python train.py --n_layer=11 --d_model=160 --n_head=2 --n_kv_head=1 --head_dim=64 --d_mlp=448 --vocab_size=2048 --activation="swiglu" --norm="rmsnorm" --norm_place="pre" --norm_eps=1e-05 --positions="rope" --rope_base=10000.0 --rope_fraction=1.0 --qk_norm=false --attn_scale=0.125 --bias="qkv" --tie_embeddings=true --parallel_block=false --init="trunc" --init_std_qkv=0.022 --init_std_o=0.0 --init_std_up=0.022 --init_std_down=0.0 --optimizer="soap_variant" --lr=0.00324 --lr_mult_up=1.47 --beta1=0.95 --beta2=0.99 --lr_head=0.00809 --warmup_steps=200 --schedule="wsd" --decay_fraction=0.731 --decay_shape="sqrt" --final_lr_fraction=0.0 --batch_tokens=[16384, 32768, 65536, 131072] --seq_len=512 --doc_mask=true --z_loss=1e-05 --train_tokens=149500000 --steps=3192 --dataset="wikipedia_en"
Each number is 128 + 24 x the weight over the matrix's rms, rounded and kept within 0 to 255. Layers, rows and columns count from 0. Numbers have three digits each.

# layer 6 attention value, 64x160, rms 0.0702, rows 48-63, columns 80-159
112105136128139167111107158117136140142089099120129088118129108131104123117118087148147114125115102114076085113142143129112166128150127112133149137111139161132130092150123138114141165121151124100118117161139120155110110126128138101117098160
131134131111096108090094119126109147138112092118125120084141085120114154095143129117141120102131117118172122150123094116130130126120122131132097105129104179136154115159134105093147127128117118101173143160144106115117132088088161112138131186
134098168134097115166146129127134140137148118134103121139144128110138184077116068120133121128185076146143147163068143100130144138170106162135098116197110143137131134144148133167145150104106117138161147100099116120103108166136186103103131158
097123126150141164145154139110087083135080149110131172151138132116123096158097121120100112143140128145158163108091121113119099094094114108101111119138137138110113092111128112122131134150141127091135078138127104120138140152171125126109131118
126111168125134180143197120090093084106107159110073118121097122140121103155091164144106136114075141088157165126105142117117163131129111128149128159146124105149121152122094139126147138106108140109113104115153134114127120133173148085107143068
119138164141152114129134129194105083146124131149074113154118131096165122122116126125111153121114174133161110136147118153116115156162115178123141126156083138122130155166153119129142134107117090122128107129133145127176129172112125095068118159
148141149112175148142147083134085155128112127143116137157124144155153127126126137122129096110130123116127169113156137141155154124119138151147097081158124120154114152104117154110153149131100142140149128098115104068167119150105166135095100135
130156153101118112150129157120107135104114165126099185109110110116200105120135141122118090137136093157106112130125123087126144088148112139125138113117145136148170107094151096100153108095157135126161122145131134097122127129098176164131112126
110082174122125120112094102167126132112113076143143102171141120113159096155116141113127101087099096124116123101147161076117118120088118166119119168113142100116118114136122143150112170131154110131135136166133125119154126110089106120092149191
166117124136148159121161123153140114141125123163100111084156120155115185134130122137148120099087098124096109142152162100091115095163143069113131091110112128114131123144103136116124109108148113113102111106138132135155151118146161137097120143
156143133139120151155122121165145107143134095113128105146132156126134136127109129109135140146160152155138172155109109141191161110190156093133098164142126146111093103118150116162138084140174157117116133123089114119129122113112134144142120106
133152089162137143136132095162151124122102144122123124136096115079189090159107135112125139119102132153126141155124142101113140111139095088116127135123113118139181135104138089124136174102102136120162162176112116156122117114129168143110190155
128102108114130114153168103146120101113122165144140161166109124096147095112118084147186084115096095106129207101111137122114079163135091136184142112145127106127130096151125154125134138089119077126109174123120137129168173093148132101141088136
113155055152118140152137160150120168108144130129144105137176145105131076113131088161097155141116134112154112134135118112095119166157144100125145116118158145125115174131131127139144172137155166123135124155111152129133088083130120115129141094
143113122130139118127095143180166127151123117128137120179155112098141147159145120098160087086095139094117133180078084178080117109096134085091151154147150147131167131164136110120119141121159141126137136133141138119120099113143156149155158141
067117133125081133106178119141113107143119130145097110121095145155106137118130158151080121156073178092108088106144130118122149132122127153143138085139144153134137163130106124090145127107140117113142123140126092131135133160140081144145099178
# layer 6 attention output (transposed), 128x160, rms 0.075, rows 48-63,112-127, columns 80-159
095108086129133111048148140108136126113120092115142126152119096141130119118148138117109143136133100117151088111107108100119124095136104151130115127174111170123137133160093099131109140134132119088090151143185150100115112130148091133094111082
108094132097175132093096104080101144109117084123129140143145148106169125095129129110085162162124133117187080118096112141124139134144148155154151160096096129097129146160083109112149137102110137132074080128129141113131094092131114179104151124
061069137174104126131168149112135192154118133112119121124109140105119132156119156126127130122116119151101076139141123116116162181098125210141143132104141151094136160141098106122161133137108136099156127172148170131131135116129136125109158093
157165115135109152154118105071130096127173142162107143141152150132098165132162104103149129121098105156138111102142122102148123070135111160156160132176164158099103107136159140151081117101133125189109157122133088098122127098150130121162106103
180154146108108143126107135141134054139131155096130113167152152129094136125152094121161104143109125155141197140082138098130123123122136129133154125136167088118103123121121157133124094141192130137171128135126098139144143156160162154098116144
146158153123149125154102135132107117087158130128068072097138120089185095148109150136108095171113130165210136141148134090142141142118165169099177118124116121087107147175129146157112138139077166175121156145161088114153117115145159150109133120
133123139110124097128109152130145177136148092126146113154123103139161120129134105106164123131127117112106110170100156122147102121114125136149173165160140155107140116111131119150156133141146136145126129145175138096150142141120164132093134122
143151105136130128145124126140091142111158134119165134134148164134096119115101136116167152136101121160128106128098152149114140104119143104124127136128152143114108090135117175104121133144113149117111107153103125177134168149112140152123120119
165093135111135155113140158098175151118128096092109110117140118170143151110123104123130138117121148136163113123133136106111152081110101109127121160131126148139109095160121124097145107146122120158155120140162154129144075107106135116164119152
123165074141094135111106115094142129119105114166134108164144127143153099132126155134122163194168086138172098141170140143132159137110118112122128146143110143136183115120102154090158148060111167164131126134153110141139139081090109125146123105
146164177120118153160077117088157157191120121141157138140174108162137175161122113121139137134120105169134115087153112080123149126103119121115137124154153105135162121134071127097159107151121111189109112095103146140120136123161171159136127156
151141140146125110095132159132174088139171136084154105138114121128102153115158093155122137160160111161148148130096197117078116127129071110080137117125127136145148110146131115170134117147097111117109146084107122150077156090152158079162107100
110122111081133132119162147139124110118119116156090126129124150081140157191160182125110143127118111118087108145160118114104108152112169131110146107138095115128071111121111132111130110126139171170122131130243081128148144142141156126155133129
117139132141094081111120128131099175119121110138105159136106165149151171167138143174108138176134136137116147079101102123122098102166098145079106150127110098114105114104136127106121070164088107119114125123074130114082127150149144141126149121
130132183099120142149126148153109153126147096147124166103112151126133109107106141108103116128130166132117105105170107123111147133142163144146115064139154132178152138147127154150143129134154164094137110099169133139142105119116099149153135119
087136060139144132147076173139134117112128075116118122148182093097146148120121112143142128111125131144128143165159142142145132086147172142073114143120083124121129100121121121116163160101083103127114187143130123100113118119178118098133140118
165144141127132138142140129141106115158148148130110131096120131126175164132137100145134130140112177114103153133145124139144093153137148146148112119104125114135116095133105143135122147151152144120186163110098120162117156133149117139147108111
136132121129123097160148154146172146120097115127090111097126102160130089145130139111094133125165131125133194167129122131152127134133115111173107119096103169133099088141142119106122142088126115139150105123159087135140133129070132100086099108
118110106131145118126113131130138120116074143160136175138125096136134169110114116145105130112139131144133124136161102139148204172135146115123167131122110143129145128123163146134167100150122070148105129141036116094096144140119128074154127133
086110115181119155172114161127120143128118128115128094146134115121098099105090140143128155093140157144114140169075125105147126123122160109088092144118111166134168167124124105117124123158127154074082103134145129152115159125152135130096143147
059138139136142126100145107104093133149102103116135108118128123126160154133124114131115141113159122142166111137156131156125108138150117124117071101104140151124105120140108141162098118151131160097101125082101182123125167141112090138125130130
094104110119107132091095125115132098170162158104177182171156097147113167106121140119141124117148127103096100133117143186173128162163148127141103134119178104115160058088106138098143148137168103098152093124081133160089142122122084139141148125
099102133103125131114106158173068065127087147131117124124107120120116127114122126114108119132152136182148122120132124162094178099156103108128093135091104114143152091096138131149110139123110115126070165114087147154085152145128137155154122128
101112138121120151121144122112147111105122118152131148123137133161141104165166106085106132105136133150137146078089138111136144138161132111142128110139134092125144161085155112175174123100133145126154142118140109081158093119106138103124094133
111150124097157095131096152099097103113133156197169129171170112120155140119094162126092110123105087108149078109139160125146115154152152116129112111143162104107140134162082160159083151149107124142108153123214122143089142147112127126139127102
101121129137119116152142131154122147152109133129152118106145099127125162136109115126134111131144125143118150094158139146120112164140169194145109104129174089155164130145131122130145155145091125121139136101093128116082137170136167132171084134
149140066150156163112097130158162088125100097121101102156145146103101118135151116102167155145124171125126158134159116153152105123133124108123175125157148171134103157117132150170114113162147148104103124147118093104156094146136119102153116135
128122080139130117125116153130097156076105161159138153119136096143128088129149136076136133131133121097136110140138104117146170147154154126176133117129135144070115110138160129086139145134136135137130165138151131128166119142101102119113127132
105093158141118154146103140120097191155169158157145189110122146129105097111106110118151096141171108109144148120077138084105192112148163093131102139110121092093166124107126156100108103110127091101112112121096179130111152132143114108117122132
125142119142097161139118132128153116131099102111128064133101091145166111116152119129145118123124129126116102127158158090132100137103166098150113128136139163149115140164132138135127117097103142097130088124086112133177126117117102153167139101
175138124150114138135117138102123083138132178157130094133109100136142087114099101164145113086111171111173116151166142117143095147145140115109132157149146149129103112136104096113102059123135129124157149109167155154142103127098145135132147147
148153140123115144072160122123128121184166130138143082114121135101115139145142116173102142096122167134081140111099102128117108136146123115119104113126118128173124113064140118131120101167137132140142127112123129167101139156104121170142110131
# layer 6 MLP gate, 448x160, rms 0.135, rows 0-41, columns 80-159
106124138116140115127130176140112117095086068126087118152158142100106157089141174124160129113101124170110165155119115144133140107111109132145144109129168170096136103109080111139108173119135113142118099138178127134179110132118136099057127134
103118152142154123101116159094105104113098116155150092163125157126123082109143162121088119117091117106152097144150095158115108131107096133125115076164107157121147113168102101136144147082145093134165130104119163149149156114101142106131153121
154094133143113127117132121143149124140145136146126114094087104149100170102092136125130104104090124123122134133113157123108137113115115103127138117133154124101182130147088101167225107128137079130110177167137127132137162113085126095112151119
112098112145133122065111122137096105144138100159129191157127078107152145129162162120156090123141124079142103166131124124172135148116147133089086120131121116120096136090170209154101153130131098088161126159113086153103143125117152121136138170
132135143131177139110088130122156159134178127147159096110112180126137128125141146121133092149103123113121072151166128146110152114122144121127120110137154123106152101114120168072110138149122115078102143093156126163168153104119126120147150109
143142131138124068126150115137081097127123123168162117111144104130097134150134185125131111115134112104115150157118142170180157165110143071125127089122154117132127152112152138140109074136126111138164184131105110115118127142139111140135156144
138107140157129163108101115085104144094116154120127101100134141106127098127083107137132162105140126104128124149126135086127130150108143141110103145114075128098091102138114104143190097121174102133109154147139099141147136098107132137169165083
088131128123093110115128129133125094125120093143181087134140110130128099110143098160114131113086088106123137134095168144119117135126115100124100116104150137110156149140120112105141137115113138117153116109116120075148129158133175094128135111
132103118113130087136182139113152102090112145095111117166146129116139128088140124103112133140167171127145131128113136105116115148132167146102136131130116115098149108134100157160172148097097165086163181129116127157105141111158118105120112127
108103117104113096096109121151143124188136178080107163147118160094095124112150080086160134123114111100113133155154134091131111116120116107137115162119122117100092123115123134145125110119101151143096109140168106122166125095099129118151146103
184072109172103145105139130085132107125101134109156126132126139136149116091143149119101160133165152132161116116151139078102167153079103150120091148121119105114162119133126133140133089124131158103123071129146127154131146113106112101120179153
137153134135153141111153133118160116119130147117161111171120148106104107121162094109116108130154128144135132151127105132124124115120119172134159107107119147125136149146136158146084137115081163120116155151138141146170095093131110041151094137
115141139177147117145133149110173168145117139178151121180115081120127118112120142095115103093167137119122090129123151140127102147118112086119176109103120140112122126096160169131121105100102088206137098153147132105096104101137111083124144097
100136175088113149115122149123125124148141108137148116149106145095125131127079151081085130121127148139114136138125177112168107109101135134129081128148100169125103116131152124161120179125137191130109139087131121130120136123123130125152144151
145112177098138113154129157126144130123090136151064110171113168113105115107161136088068114104137130116131140122127157126147162125109164138140108140130118090111161132130086166134110126100127131119111118146162114102092081087172140114139124118
132108101112123087125098119120104129138138119180079110166138096094182138128129105099135089120095127160109112179122123104105117140107153117105108167138130143148179077080105115119126132136164138118165136130135123114163111143104113163119123111
161127099130172095126171109091143135177120152146141111190110127149167095154067124143118150152121151134145112122147157136112106149148102145135113126125147119111162086100149146115109129101134118161136153149107150140156145137117149108120133169
130121132178122103125142143129121166133154164149087133119121130111153143144109148107161153150152117134150108112151104157123121101110136153143116125147166098129144131081114165151114138106105127093118097174168110122123111126094135148156123133
150124149107121110125123086113154146111149117158144088118122128141127113165122127104101086149144138105127104145139137082111112135089129142142078129106144115121123092085124118135160092097148125120110163123120137125104109086111127099118118081
134152169119123115095119141158110133130130151114132082181143143101145144123144152138136158163111158097099114113119131121118105104117140141118131137108140110111120079166152117105124135128147108131170117134180148114120148120141144105108109137
131144140138158151130140096124152074100093127164133142114099102145148081143140136082125133103129140109106096081126142120066110130122149163143131118155159172133099136082120135158169124112138132173149145089137125130122129146090125092128134131
132100116152132104095152113162116105130121139134148133166151114123172180128106127118161145117129107147144157153124127134145122164096131102092140141112102111131137135102133118087122135098093125145103132135091159157107114111161146085122102165
123157106111156123132116110114139088130111153152108134140116148149170144129128121137110175132108078099112129095141143169077143129111090163129136135146089115124119135124168122144131183108162105104134106156164125164094110162131105150146123153
147132106129126125173144139154104164148152079123107170110177134097147135121119097099116108120092113139119140161086109152118127116147144144120093114138126128155142119169150102145138133109126104106154140139145172146139085108080132125080143112
160162140132118114093119111115125104146097154092153112139143137124128136161113119138165142125186172104103120128120163127101149133112127097162151156178105141157125135126167170104127143115097155166126095108157148124143148186168098141128124173
165103145103137168148100072177141141109095110136122136148141114117113143138166159111085134113150098127140103102130163132156168135136159117164133149106163117100141124138128121106125121143109070150165080167173074154165156152169122105143165075
140157133091135105151131099158141162110091151149157133134153107142147112144118126125164110129163092138083100161118172154054125079152132141104141123110092106139150140100178123147102142091145129093109134153100163171095111070087148116113162109
081133145139127104112108188126113112133113096114124158120092136084140099089133094107127166113096162118131140157133139139146132122111163184105124152106111142080170104130088161142114112096125114108091127150145142129133103133123100105134097121
115141101115125143143096091125092154138103149118125127131179111123127124169105138125151147125106110112101128132073123126109132086106140156145110139145139095143130086112153126111150125109165115115159131121122161112159186117128139111136157127
135152176137127178147124135114123134148162133147137104120139153126116147149107131137134141140160085096146118123150110124077135141155127126109139118125109143118133150144138145141124149111155140135134144117136150141116115113115093101089107143
112074111105112126140182167128120124167087107189149127116104194130108161133137134086132100124145148132156109141133109147136102115127143164166130105112123117103161128137106146139114163151121135151141124132109097115110147149158143125120112123
122109169128134128119123144121163155105138124086110131174113110146117137115106131160131148121154132138132086098137181117103083160116144146151106107112117076125112146113138151168124128157142133130115141130131106138140152123123146145156119157
179083145137131142184109098128102109101144150150098101149128106125086122103148133123111171121091178108118112127107138141096116128104148112165114120090133096141106163157100110120134134106145137124126103155164170124100092145119122127136124123
126156162121086169172096151167130158133128114165132153141115105103136115122135172141147084147139150147109141160125144150111161138151129102110148118173141132151123095104129131117112157094115177103116144122139116145130160152087138092110135122
164153178081132167088119197168120125138114173113145150131124103081156159127112146141078188107117135074137106125143086117094114134126131124117159082155119113119128138128096151150098147138090131148124095130126078114135122127076121125138126128
130119109142141124123131099126137111100085139113139131138178158152170106109108121112118128098145140128093158120123167167107195098100126112113095113106126115117140131084105105168104133099146144109156111098148152128146104144177164159145116123
114138095094104114137148141129163163121114144126097129145170117076120119139111113138177158119158146146115129121143150111132128153107138126140132172150131134113137130124137143095115144119118119113083142152117142126158130118123081116124124103
127163106186137104142180113116115137096138092121127116122147134110134145150092090149177149137126170132106114151100126108084094114139129152125090137139129119118118142165108103118105152172159146100165117107192144156103172132148103141076128099
158166081106082161129147139121166123104147130164165141144168178118123127134149177090124125117137119163120120105142114112123117133161134123116091126159126121124116107091124103130126103098178110117112118128140143107144145156136104129149181148
135140148126141135145093172109102127146110147164165094110119112103131070147155120129152125105075111110193108128153144135118096123149164120138091173101108110100129075141117134183114141110162164116139124125128163128138113102150127106136128159
124079088152095122151073147110083115142121110105173114153101153128119089116078117156140119100141129140143124116114168140135156107161129121143125114131136120116177128114087095110131139130104193139120145139125157147144126104079116083139133145
165152140115114133132106145109114093085111093120128096108138153106129112110072156144148102110157123120120095146124135102139131105146116104131136124142056146119121108152144136072140132122119146207109115108124130159149128118113124163122121083
# layer 6 MLP up, 448x160, rms 0.136, rows 0-41, columns 80-159
143119127112094143139130149133085112157119124123102159126156116156136136159121081130119143166152186117141141146161130171121184085128160123149142111140128148173152127106127086136146129134128134112100168119117153138158121124132105179169090143
072131106171161149125163149146107150153144153095112101105168120148140126113136097110105122122139069126119114119149099146172143130141125143144089136114146123116150124092122148122135128114118115111130138138095157091139117090105169121122141135
136150123094129105108134136156122091140138109152146114133101126122114136150121100092110134135099127119168125124200124143128123135097151108088142122186153107157097160141164109105117133141163173134128166089125154082132151098115109135084114145
165126120120178168141177105103139124121101119083079167119119103168109105076125112156115104082192100130132125121121143108068100129114137097130139119099149125131108156073118164169130104142156158082105062122115097100131140171107155113102122129
120165130133120132083117134098162159131141163137174128121119090156104125143127183107167083139145095122143165136177108137141139117127173155092146140130143155115106110113094123113152104094106089112173150106140098121070160148120117131133090156
087085126117127110121127125136126130096086125186125099165136162132126055138145136135129140123166139138113145145158139104190153102159138124137102098147137107148116118129162112129093144133121118136108132133122163118095082120140137151123122099
101123128103116141105143120085151114112082117142124132138143165102116092133136145167093102127119130115161107128129127130110151129160132117124134097104099140132167104094179138077114149121140150154107104116140108170084167169131097075134160105
120120127134101127144141113080103155130133186113124168150131100153115091106136174143126152116139175132138094137143090115103125117131126116127123118120095154139118113117077128179119102117102134142106112124129129150142134135163108161172123160
110113101138130138127146101102130143181159120152097084111123117131128123102105109116107138159155150162144140077124139097131132125120150125120160109120142157115101118119164103118135092144142110102130128107166177125141080120140144163126147121
129092140149097100142104104132172117111088174086104127133143123110107113087100130134188169130127093097156124160147151124127113093095106143109099140140125151117131129144114147115137136144113126147114118125100121053137128122137126119176131102
146104103140176169094154129149162117114140123081177123166156152081095158107126104104171123125087128159079156098141132125139083124116112131151128092128133119104105139123148176136119131115119151115094191103132137124104124112153124120147167118
150138114097096143153104135076109152153143161160093130121156118163131146157112147110121103134148101160142126156167157115080143117103099134096055130167103151113186142136096142111124103146126166150124163129116123138078138161131105186126180102
133092111095098133147081110158141136140117143126161147074104139123142153112140099178097111127126129116154140144134141153101147114141134090108119138164111106124109132151104132092108104124128130092128149131114109177129145117125140146130117120
114151127117137118119110119147087187082133150155104112100129166114152104144128153106085072144165112095145153171113077154076136155093116143102103159154145156131121150157108126119126147117138125155083147108080100101145172105103105108134165104
110120122107134093142133138148136130081126143168133118107146156154148159125112124124115105156146109111177118149124090145136134165145083164119103104167110144138103149145122144106123093132096113030159106122128154140120099135118137117141107138
097150106114120149124135138164137125113164130125085104159122125098136128063095127099134102100116117120149118119148144110127152142159131130139103155148171156160140113158112134106180103104128128142174139122092118101185132132118131107137106109
129170118139143134132128142152104123128139147134173113121122148102165145106125158132153127099157145113155100133133152115068081085096145148123120144143092118113170102091142134106127072162128159101123151163121101123126080123133149088134109104
081113106129112184121152152106141071158106090080111152137100134116132158118123115099169152155114120114086133125105180113153147105133128121138115119088109129140145142145135128088075112161181142145172152116164116128120118125171113162094152111
139121136112135139105114152112125133155127103113108138130129133139135124085108129129141133154066106150102114124106114118122123157139132141136141091131134146152156136147116157178144107139096097145112120122125103152163126115149133141167091107
105127139056123109148122108142149115112127087115131158153123135156130116137148146127142099104122138145129122114143116155104119158080118176119140118163117148114112160130120100131121161152091148116159112139167091139148124112149155085133160162
113142128105141094111128102111137145139104128107145140096125124178107134104122160151137145136134131118150140050133141142135119129141101146122121174125130106143110111129120145108100103114110142116095139127114133142173104089077145131149106115
123150153099100126120126131185137097142123148148120117116141154127118143108151129143123136115119099117121095106104140150119128093135127109108119057149139103111140144114185101114106079129155154107120155139139158100155114091153108137094093103
102130115107151075159102093143138157130152154135128107102145086078140081125134144148139111130132138118133139098097163160113161114127105120114105151147117130122149103160144104097138100155090108123140074096104115092147122158135088153079131132
135140123123133127140142101101127119108150115129107113133141129114123064127171182111147144155142097131139106121182100157151090137101104155135089099154143099101129130131133148095079114128145146128111118104139106092167105134139135122123146093
139113120122099165112151140145124128166146137155112118181120152103165143130122118106122131126115096127144125120138131140149122142115056133111085119179166119114163121131122156138122121118136093108144154113108080138138146116146128122157149107
074132092163134065102138149133122126117120131141120110104142083155103136136142096105099082126112143151092144138131112138117161141123152141104145108116133101096134138110116151143105160082151073115116149120157126140081183145143091098164088151
122130107146132135112156101072142093144130116100151082154117137112139084163170093143097143126136118088134135128139153127139140100118136106154113134130101164117183165143144174150098122152181108146155119139094131169118138077138105123118168138
123118137111106119155175129129174112130143119170092104113157117209110131119158154138122157149172130117101108104122188149126138123148142131118137123094131149155132141151152112152116182131178092152090121133087138120089163135122120086132154120
158112089091172068169106129126091124080144116112127128127129115145157135128137146111089146152128102134135112115096187104132149106118120166084092126118142109116108096156118131131136117109128120133145141134103129129167137109138129160119142116
137113165137104121146117148092129126140107145165143143140141154108136126131116122118132151134122129177135123118125168093118191117093094151149131144143114148128126162138143083134142121160140129119156155090121130130125086099148097137106160128
113134144140116146155106110179111126109144124132125145093121131130121104135125119115095139106118093126125134119129142172102156160130117124117121101125180154134136141133152121102123151139154124117140114116118145129156135099112108138111139156
122151133095131128102134147134101119122143131104106143114119135085097146125104138129115119121152068156152122102163178105134121138148138113087139129134110114144116100129136119131106134125109085127161134142157104132143127115151100118145145110
135116101137136113164100089114150191141138127148166157128138164095139108132103105136151163077118121152141108138130153146192101115116120097095111094104149156138130139129158095174118119117091125104123162156116152157160146105126158125168087142
110160108161165161049123101124170147169143158083141120117150151148116093125118136158140146105146119126173123141117129148142140099130096148140139135090160161118140120119074085135126110138135151128149135134137133138161168085103097135102122124
113178141081149142141146164129121126140172087140140160124150156115062092156150129137138179085102148088147099101109121122112118115116133117142134167153138086133141108126105111184122134118101123149122121147102125078089122141087110120148146093
093111179137161134122085100088193137091154102111129103166135138125114099116108097088091150108131149075130113134131093110120140095169130125116096152159186089106154145146088135178167136132126082089114147130135101133155164170137145090123113112
168074099111115125121124125127072160127150135119105149120128137127143142152140124142108117142109107114187123129168102112151157124116169085129136097135130093108110143122146155105131102131154112122117110081095079143121125124114138092160121145
147119132146133187189174120122155092103133167119114121134127117109148141147143143115112123095165169145122120075122138096082108150118152134106094122129102103133150122127090130149164141150126153135145114118177124131091144160182089140118124119
121125126112080140163116128127147113081109151164140107111116164153165118145140114128139152120096097144137125134105113131171118152112105107112142154138194120106124099113112104105133098115191086103098104126103141130152139148161114146133174136
097084072133149113162067115122133114166114122164168107131149160128177103155105112121108161124133128096112113110139074125134116145114102129111077144149133130174161166141111081153149124142096108173114151111168120146140119146132144160147083128
084107147129131112109119148186125144114129145095113122158147064136139142150124117151154119128113126147122109110106162152119116079104133142087166123124137167115130103100124115111191087112138115133145137113111171110124137143097160128179105137
095095119122124132172128140159079123172124129138140122115126126119132134164132121184131098120142078118096131105132161152114062179113109138125142177100135118102130126117148140118123159118104124094141140118095143113112169129097123091115117103
# layer 6 MLP down (transposed), 448x160, rms 0.0882, rows 0-40, columns 80-159
101072116160124087129142099116103093115120125089136117125135126109106096102108144085155110113127131124137133117112107139094104135142130083163128111155160108118131160132098162088113140167093067110106096102174126104127160130096160138116136145
135161125115160133177116105113117172081182171113140088150142129121123144142120042111188132100167124126128104090127157159152154104098106143120121160092098123121109133113096095084163131130152148089142100167089085102154087118109148147141129115
115137141113162137146129117107151157132133122132150156150135092175150167123141140117122141120140114134149160137120116172140108134110171123157129140150142139134078113134127174120144135096147178172135129089117134095121148121141116096159107114
130171173089114155109119138117097110133104127113129105130146113109071145114084107153151117139144121136134099122128108132119125132126093114143139122149150092076109124112109134086121153174110128124085146098087158093163164126106092142148094133
128130105133098122090161100123133129154134154125097128086136090100106125135126146120139144144123074133148169139178127122125093118136143114098118135131129088098109117110110094107154081068139123111177181135078091102094162111136097115122149145
140147137125137132113143115170142137149148106118119131145101124139159141133155117110096149129132144128137144124125127131177115129118082108119099111149077090178170129082115148135116106106114136104146129170110117137169149135152120136147129126
118126120122121122113126134171156172139105148127133132156105152113100138148106150111104116106136120095149152129112123186113150120114133111139151141125154146137124107125152103117135124142107109139089132109159150129111078134131119128114144086
138115138118113130113115115153123132106116143131132130127152164143118102121111105088162135141141107129135119104158153133095108137197139087137124150119156170092116145155120113087134137120112109150114127136105102155105058139149124126093144140
141129094165179178142140110186121104135107134084163116085091142128163142139149143115158094156096150149113137133098147138124118104171177154150128140140113124095144132168147112145140122135116145123144145119104084112152127088122152148131058168
138126133163165141171087100126087139126140171130120104153118110085131111083098093109124117121124109119155134142134150118170105120119143159131196129116117094127112130108127124080141123118108142121121116137097129151154150133091103106092114113
160138087082129112080092171108108123152110128175146132119157126144118170097127171134110096115136140138139120132094150097150120140120114123110078105129091117089134150090111052126121100137098103179133131119156076135182129135138150168082112117
126138143133150118124149125126154101165141131162100094154169102119109117152131123120084147096163121120151100150125108111096120140114127091122115118139129118153142131141108092120107146149116132127136130128239116085110070133092136129157139137
114123111127142090101141114123128133141107136144127155120128164114158124134099140164078103131138156095104162121130135117064111149122144093122126114123102128129137147103125148134146125134158105148153128117221170094162146145138131157115094103
125137187139132129143149115126083165149150110100072141097147139155122113106109087129111111127162162124146133120123134137179105151154123164157156128164100104121169052110120087156164155141114118139141101131123147141124154145098124106128141094
104136133140120144153128144102143112134112126121118165143082101098131152123141113136143108117128100134164115137152186100133113093165143172103158144096095122157134125149128118121115122118128156196139106134213087146148113112169138163122129119
102139145087105126119177132148107149159101129080083136151139097166108138135118118132089092132103113138099118118131154125099150140112141146144124173114127142181165154127131110171172100105132165117151136147123123131118152101112174132104141162
112111148094118139160117130108123169135152154140159141100114167137086135117153121091138114107100149090152193133093156126091106099120117096143156149110145106158101123153131094105120115154139094144142101106133127109172160137179140079176081141
091121109143145121104112145162155091123114115111159172108123133105136124138129138136171110108079128126132156128162156146125110156130103133139198170096116165109106129174167122106119146124107159150114122119151119132116146132133122121140116128
084127104119141121132135137138110142115149136101115144113152105130147109163079137153168156107089092097112164154154121100145120152105148141115135124152153135148143155137116155126119106138110131148125132098172098150146105136106124149087141146
157087095122141107095094113094122123114126117133123145141164107121139163121102118118116117137120166105169115097143132177102124100128085158096100120159170094126121139086122140128148145112116125146128124113216109120139102106166147111151148178
123133146069131101148184141108101086131106132079118139093099086109111148141166128136134155149102127129133122076088127152147094151154099122139110142115120134132143123093078154104106114120162089127097086115158116102117134136123142096093140130
133160137136099124142187101113088101136107114146079103160152123116197136151113138132129135105142115162128155116105123113122122120148175174125128148098139118149148124103153128098126129103109127109141179148113118119089161179151137114156088148
142099135158116159100128138133115155106125094091056115086147130169105093137114118144112085175142125076143117108120135135072158103118171101091115129094091127116142157128139152129099121176108146154165090120103124147142104120146113162129114134
137075111087156149110115117152132150106113172125095103143127149114136132169108178126110134134166154154116126140118167135134119157127140108089102111168155150098115117123099128144136146181106122172113139134192127087133097138149173112098132099
114136110173117144108102122139127123125173131163088130171103161104081088121156133146141147127155119149137137125135116118110119154125111149130123082171155125094114103140141130106164147132135106165108146148070120131153122151131102127130171125
120136112168138096116214138130150179154152134094138121136130117132119121137112095155110116142142137169143174130100139165112109081146115110114099102137132111079091116107159118156114130123146106141145153072117126125101150114138120120155099117
182108132146132105075086131098174143111125109147108112089120129107103118119109121121104141138150118122084145156159148175088122126121138149135143112113105185130154098187145160122158120117105147136154120162116169132111114129073146117110140104
139140098123101153132122161154132111135167093102111127180115177153093148149094093146099135085160131136137097159137101137141132096152126117111150079089143138150132166125120137075146184147135129145106095143199106118107106136156144129127157115
123114182113059087096143089157104145120162130104166162122132111103102120139145145123143144107130134130121130149163128151124151066140140138153139122119061134130126093100123165146085144125137175131130141133137110149160217142159112143155104102
148134146175093114133143150096124136133163141096136116088155108110119114120133110139126146153116108101121140137122161117141138087154139142126136106125166135119081118140124154134159146113129192106169120102097094147120180139104155142136154154
129155122130149139179146123175182168127128100100154135133162146088131063137129145122150142134118143117128127134102140133091107115119089129127111143113136125094155142104135127128102125135144100076105145129095131125156140126097135147190152104
126159100157112122147117136126137131142097127123136113106104130135123080112167071151135124148121147102114130136106051060109152113110128139116159123129120180106126100133080162129097102154162129128104103174101136125139126111087147152108077119
102124159064149138132129132132095136131133128150149141102130100132147125157133089109145117143142145129158137133126111154138106121173130147128163155134112147090125143153133052117144106082132085111120129118143109112120100132059132163168089146
107147106156151152137105103095113136127139144119137158150116174126094113182097125135122122130131137095101126181131135110162159145088129076099097114108110126139129151128118128192149090127090184124183100163132134099131094125157114094138115147
140134137134154117164103122126122114124118123079178167109125118135093094131128088158149111101150157127115186112133142141085091091125140095124118145126158176149152119133094168163107131159111115093144152142130107155122110122125108108130112076
099143138127154135110109116111158099084087097089099116138152095151123120140141137104132081145134077161159131119125116133161124165152121131134189120115167148130123144112122137108109080160166095153096093107088108167084140118089134116142125140
139105124142120142084142116118154124133122110112114163108083149120147110170151142097139102142138119138113138144065115133083113100142095116127084101095088108149133153128097122159127126117092115133125145116175143085106119122152150127133145128
133137097136179120125123133132158106084177144138129126166131142100123141108092114148110136120111126106127133143148113159137117163190137127123149156166171100112144110115128146126109146099152098160161155142100126118085171137158124145163119129
132084145118130132103106138075124102079115185101127132070164106120150113128109116165123107168128106131129119142114089146149157158167095113103088152129141113158114101176099110114123130153099156111136171144092120152125185118094108138119088083
110150107138142137114111138089110110105099138168143124118134125147127077097112134101135162144136072108129132113111111144170151138100129128127148145094127130151097102143122096090126099075145079112128122127170123161104090137137146102110151096
142151145126121124128134159071127132108147153101128157111091145149104153160076078134130117122096153098114132140110184108105072111132178157123141120127079118164159121141146117113156122070119134138086083079126087151121123138147131135141106131